Part of a small language model's weights: 9 heads of 64, rotary positions.
Each number is 500 + 50 x the weight over the matrix's rms, rounded and kept within 0 to 999. Layers, rows and columns count from 0. Numbers have three digits each.

# q: layer 10 attention query, 576x576, rms 0.0243, rows 476-507, columns 480-575
# k: layer 10 attention key, 576x576, rms 0.0243, rows 476-507, columns 480-575
q476:489528449469534480535535512510502493488551434497537421580480476486470525501511457464381500437618484453498592470547574460520465526530518518442397464447492562494543540535542530475481512521456486542521501524439525533446463553462486475508472489476499458479454418493543501420446473528551503559
k476:435501518525547446476535399482561425444500474536513450480485493446503512572434568534462559485540494591572407387425480499561539471453493491552554585537496480428531609502522464512536494536579589470459392399527373512546498542515524559512437595515558429562394520524420515484562499591528495507
q477:465485478627537496375434509461487469528521531499586432554507502582518468563546548578486480521494469482568429464443522445548470428537404411468489483398443375453356464473446503568478509543442479536489435455523583506532516515420557505429456489517458458441463479534468510563572477498496470532
k477:519446522553562447576510443518566460504425554492417477441448468570603543526507503489491477508453525490442565525526532511499476604577507564502635503552482481553536478456452469498490560443575545585521474547504516537484499466603436572511431451435433502564500537457523554537583631481547512404
q478:462489601503557518533410547496547525465522506454510469473461497455517504597516450547518515462503596456494469454523511562542609451545455535520517599472465442525477454542459512478475491503492553467564476508557468376577499534410546426537569595501514475473553457519482552537552451454573608478
k478:587479443433584486435520452575487424527604434466517454492493463558449534515471494475533456412546471451459488625480501518516484451546564480539492442561466462419559541453612487436514545449469516508476572447585500541461406554496468515519441513518390451594489383436446508479475479525516505509
q479:493351505419445498414513626578479494490538524513435487526562451471450500559501466572520487569565575381472491475541565487411518465528524470432454462504582537513577399533460472492494499485489466475353499449531497550442470509524529516545533480537413563482498421506466551476540485629541499447
k479:398416468459542529455487501401569526526530484453391478525551514503474515511498549431531460501370480484537519444534549520477457479561513565523492479355541488439465436486608414543500496521565540464530559568500528501518490547503539486480470429575426525397524500528494575459578468559554474493
q480:562472508536518478434439505501489579527522493535584538532527457570501434362555489505513485569529509561528444489430537527449505508616484508470456574530443486550440513569514522479556504485460478476465473524420380479567459509543566468553486537552401579531517434467460499519491553510535525571
k480:538469441445423488484470452571510528463504387438541506515471478497503508487417588430541478454500470473399469461496491489471384541464554593429435450453570470459470518493483510505542455423478424559538543550505526508352547544428529515501488486509493458515389546559469519493469494455525432545
q481:587503479490425523503537446508486490439467599542569521609541550575532407469560497485463450483488419390543535512371505485520514493596490516526425442491508501492542547580520436488478455507437454554480553442503466555475408504462553472490491463442477456483498485534406441495386477492548512532
k481:529437512456558549577525442467532485566542551446545469480521476460582465558429554580573506503503526572476441569519460561533505503481523546515459506447473391404651555590537495395491553527525441631514455563514381553551611458536460546498488510461472515485578492539571569532446513520460554511
q482:513421455484474538464570448539558484527381450536542346443564425515556567634484535530556551448524561572542487450533484437453494534548504555621493549529485473457537504455472463449519570486543425484501499555454550472390487514554513559399441577627541539536504542556447506440573422556491478456
k482:501538456503473500495463519465379506537593578518429415490557380469331464499659583559488478531430523560490526612535386507511456550558429497568499517448532461469482544507546481530442445548525376468548549391499512535518541504493460539454424513430575461424531511444523456498600480510548495530
q483:516513587502435585472555414492582492479487463581539444507517572467499556576553554578602474543596487449409567614565507536521507487434509497595463526540541511547573457415515465449514438459538423523479626509466528528485488557500604441533472459512472556483490609437617439450544435555538497491
k483:412472509479588493502422473449443498510499451450520591460558497578514472508511496527401539545570597457518537499485474514503528391518591452556503470566477529420397425509549506521537478469561424525601461520463496407494479483602473513496565509551546487423541441542452509547555517542517518489
q484:520450541427493482503414520541509549485458459487609416481524451456508575503505514552481467456425563592436485482527522596409548443446454462473557463539509516521522540502560509524484531561506539506487499494485406460504530529446476441475550514488467521508551454454536491475411522504495565415
k484:528483510562480549472461489545428579434535517470552514494493502563642467488449459474498518539534542415526446543425422459578443492503602538501503553496458529458519378495547525544463547483480468570491548514534498589539596474542591562487460614531396486527467514449473597557500435449440586517
q485:532497511525576498372444533606548447501481528532454557484506536537457444481466381520548545510452466509522495433549498550420512488418469598535420471482485495513433479537410514503525577523557524539540541521483479421407510562548484558493581484430551423570425420503470580523480528459458562481
k485:392544553512546433551460538406419496480576514531420427527501522505455542475594471495476467474439500500537503448606483525500410529544480440536507569494532503524518492473500461596470494519618497447564558604507506469494563488485443522495458455575593509489531499486485466495500487470483473484
q486:468439388471467542415468538526528560568463501569545448424501431436501542538401590532600389483515455467457534397504512557437483408456524551501428496563488541563454472508564463398499581514558500511521549566540506534478486504595550554502402526474456496548498495519510533388505564547444473542
k486:529503551543402531485438491534498520456499561492438389532499523506477608527586622474540548526516421517456482544407458487560485412479456497532492563489611569453559485521484454486556461556458484549519409508548481451464567484537470482493510436427495470467524473537463508556527449473492528379
q487:491447502540440490530533578533498532495533523594498542589427588445515358551526483440472546522479431448542462488420477559423570531558456492568481452526463479460468487374471525444509523465428488565584532464462429562513500466480541557443351489453587479513535487510496525463464476541478375474
k487:460572540487453510514449484427527459421530473527488513493478613452496473437487468515471543473465457499536520548488527478512499431444471470480498517446563526471541518558457494497487509570399510517551440545529377512505427446515442495515479421509563509480569431541414519452498569515484479460
q488:516504542503496471540493468537563552501454482440496599519516549481501552572486511477477497515552526601482485627587486428521551527487535446468543465482520516527477452506520591459526506523478530443557476582544511439529537588443502518480516481388579564459496526518444433480430472525530456484
k488:478495503579522505481489509438503530599511589508453482504543456466490418497434491524484521490453555530450437466542603444471544601493503486547592486517421532505506559479505537500595491573500514499515559450558473481526548493495449484408487424464438599512538536523502519353541524591457565421
q489:475441429528520526472511578489479502435567483476539445522455476433416533521483468486459502556623566427612433447467448468477452556481505535567391525463461494476460509525515604522526574570525557450396434478492473489479488501631542400429519506428453464494481535527476476574482508479485514491
k489:547495558444473584531443532496474469413561531599513525531480553579539401481482510414518549515472466529525407494478534525472499503599511571442495459503504452494489455526428447507543461577372443524555440474536507553535454514526542441457541511496409533494503418544486518554503596543504500538
q490:524480566574570555518428437475482587454591576496462567547594593518564394453466438398421517606462454633486479532481448475497458489558521461555527455465566532520519487557559553562549487554500630496496429558526521478565489436508589463619522497471492580460508538476530463453475421389508440442
k490:474520482574494408498507474452545565553462467453574422542682503497584461606449533458589514478460513493462521542511466464475475507490450474470523488473497519530514481485594523539514518452600440552509562469577503558434534496485478572436497426538503524469494587476588509568553493563425508482
q491:578572391471464550526454542493636541490579482470475563469553469500558490549476539417389518503514581470537437386496524533567500577442492514520489442481565490450575573561498550387553552445514548450461432532486435460586483397534521460510457468469454509448470479373385498473507540494467495538
k491:462468487501466505507491484461496437479424508444548463471561491429539497525569574498545489496480485577505514521514562464550528477534514556500679461400517540466526493454609528502427451454534550587508515413618471455470530463470519462400376561450430495493433535575526424407519450474546515521
q492:589508449589572440493473491540482428482515536522450457507591510500473479447519485451507471597483523520498548439559487457522431465522441366528497477455518474459547534580519525532487575517549521553510480453547560558545490432515579476524400429463511527565510420442491484521474523420479496570
k492:449484474432576427469594530493436514460487469492486601495519486454482544486484552402506495498525503576584458428456460446457570525501506521532429505544484505467461483438610547545528530576462554463510461409569410447530493599474561443473480580446454555457533528431458543550546480453531428496
q493:487606526500434412593519467567480553530439553544531467546440470438459499558525580515545553455506477496488431436494478467484511405560543430521479473474490461468395553549512553436528434535526494482476463588543494495511487533382428599507510475526588606487485700495452549425535453547464494414
k493:521528553409470534460528472523565531545530485558448474549484486454603504520439480453560572432470508505479487513450558615541458471377421511441473463461485494529489453460509437458540557408475534563512574443508466473549551530450509400441442464542513504439537526516531541379393455495463423528
q494:578426462526502527515464533515510461467536563457449449529517514435490571511455562531478539519521483500411558586389543510453466493527432521548484659466578516613568546560540517526448441505415525487574509441489515587575443479700514523516518490454483490553539543426462476520500537479488391510
k494:474390561471486524417566433484533566458491492473497445498455413495474438417510523465606485489573466477512471448446476526496452535412520483443491443439509471419429520487489424495541470542529530533488522512534484444528523468444517442513480492457415565608463513447537481427452449543496491533
q495:515527551449469536505520479479465537617470482521517477435494462494510422444626585463517508557436417532572492489614501529533536566508591511554460495421509407478499537535453451568540505565555574476505464577476431523425590585455617559452460502514504448500523516586453514491479436522496549491
k495:506584467570490473489531506428510505501551468595634584559422535510526476463492447405587479471532520552522481546487447552513437560439514498537511565404486569551491513514466474522513446475437505523502522541528515539520530524503568598412473512414458523529622530470548448515447491440472459627
q496:424521446487528486459496469483543362596505531591485503559537518469495506533516483425570584455394530496565528558477574506474476468596521544496547484490536478499495467531486555455469428553508554499498498473468502490579454518513496431562564476459534433450514386462486535519510472464525524520
k496:533445473526484476521515511519479552449583512514495465529493502465475528566388568481507500613401523462448419460508522457523521491542551622432533559507507554576471505497404517553467465497522480481508472567490530475408447527451495547415527479516447462543446558561508438551531455464444538453
q497:497494617476452469455450526581472587449560483534452483404569500559508573526518543482474481475445517464515539510419501532504542480512529519448409452520447466540492520531481471546472500540487460492536559557553490555427452483527468473470540411501490495607436540506484545510460473559481527409
k497:473438504477483486447496530558507414472551495435499496531413512450439501558492479561519534486443436510397447489555425568468463518457490503545520531409516581504522530481484520429585564549567516469430543457445540508481599476551485603500425562505555563460559403487450459562571502503480465468
q498:438517601462506434530437499560525493461481563566617497450440561559454627559536449416515563555518537457458514599534503418572457531501589503558539409535507467481555507505509586469456529516496446438626534515554488535481442428504451525487516491585547549545476513587499402510485475394482476598
k498:470485551456493438496472415425501490473495431475459444423533505546569543508457475610457468471531515406448443401617515407475531519477491423531563530400556541565491457520556539385502583445550485475499378410453554475439580513473405542542484538515411462534495404504545516497519454439565428499
q499:509375520558610523522446544584524464474560593506517492462598564547474507491469520516463400540457408449486446473561421510466543410517471614521568515569535431408408417458480477559553495525463494444498516476553459506574464421522441410566514465498509416445585471569536545435519415483500468438
k499:583569425451536511415463473478496413462505559383515499430487502526551502436515532477542519507500404507593477476488457505533484489492552493469440485575465537450573570478458532503437498519478479476486594554542555601543526535422521541432526582479584582532474507536469496488500526543617445553
q500:529533457460541432424478415526577615394458433520455589505498552465541527522472492462554474514530409568528549467485602492537405541491496466474462536471497513514480487480400472455492552501522535380489438602467526497529573493544574509529578531491521533446409634534507431509486519492576560487
k500:528475495491587543520519521456495453559435535492551471515466502423469620507513473466530594533494512478462410449506535452510464533515477505505510509504580463545498575484492449496493581481472467545480433538485487516523472511477493556570380556522510519397445543496527465581530500480512529420
q501:431445452473457524492467574597477429506519583492556529504437509417514538499499506462538565411437479547502420451538653589466513534435551436491499476457462430453535629449495350519568494457444575487559456482587565546425434404503507458442493427544548596512514501474423482433487472480491497490
k501:467459554431537454544501432477450553433516398494505605517476565577471604453530488503494580517545522475491502579552416395572433430555509484547452426541507550509554420545458469512466528369556540497496426605491436496514472487511504556554443495510486498547478545563397467480486353548466511616
q502:509473404527516407484461438558360399499538536420491530557470490551440407442433510546404411482355627478490470477567458490513473490417478530508477599519556587551537471468568597495537563579529568428493554527503477484431569463494527522479528490490552550481566481497488366443537526510580541509
k502:483406509510516513440563510515467517483546473444464469465515513385539404491560439458553516498415572539515495537548484561471490621496525501564549498599599567463513400494438554552463517558529472433599527539424513424467454505497448529500506449499492507473454484459588470468500542409473642547
q503:566481528523428513521459447407584540529470550494603453487476503522411471607529556515514425597527535482493563488524531454567570550486522539496480464557463509420416483447488518421468544481513518442561467543466487514471537515452592555488403505546474480525428603528374513447511512490501523452
k503:501503509539421469488505507563515467475509512445528526479490544431565574413450448442426443472422476440481480538461480559525495536465472556442529416475516563470513491426526504520454411508498457521484501443488537513508472475491511493503509575425516516504450518412551509465463498490600491540
q504:576512525580559415588421557494465446512534457588506521396537474549519514525551526562479639492455530498485484519513530516583491516470438556552512554498572463545509501461548423556553534444462490405565510471473450521476514461493482591582466470484550478506522491440630462510597528486453502497
k504:507479559518511443484488500522472510506517511454445571530480465498502524485501503480445539528403461525548542498534498552502562529488476512506503396556522505471488484459481613443534387498440475515524568478481481470494444588586497501497443509477582464472408563516460492557445517533509507569
q505:476469476555525545444499496488507565515446483540495567452566469377464509607425622396489427514493464469468528362418481592544443430460508470483530606414460479610438592454442403467529500521512505460586527500445521464579502539575572431467532401474521503567424599443444423364456473531339490492
k505:578486480502453593577473491475544524513510461508551346500467502471549477561500496547476438587597419596425569473520488539481520532435455489537448476467441490519471470588415566526483549467556492581437422479484422353466522429463499487533473467452497569478422481524439552506520451511547463460
q506:501457450588522549561508485443521432425567499436481447562461484441547478614543494536508528441569471553501423577488527522400510535531493502539450426462482489528558459435569474474480473616464401448508447527550518398424471581505512522383521481381521436583546502654465540552476501497551459535
k506:379511474542463507507449516505446504475467579518553540487492551490484419491426367529394495576555503529458532541462521571529490507529531548499536543553518523503441441559499560441502477480513549589481522603464559440558511500565507532505545565457512508537450515363505597456529535510485614573
q507:497411443519468506417507460512538537478573561470534609484446482529548538517521486503396433433510542555531439455463468457495517441516469531447382484543575588471511442473480401512513546510420404465355481490523602540522456481424423394546458515509546561568547508525530483413445554400412497502
k507:474403476480523544431517430412472420562529504466448492477474485501489476521584499561491398474422521469509555548541593503561475502586490482559485472468560454491440481483607617528467531475524583504575456424475518465441506470476541534468484550554441526447463553459516446480622402527627457571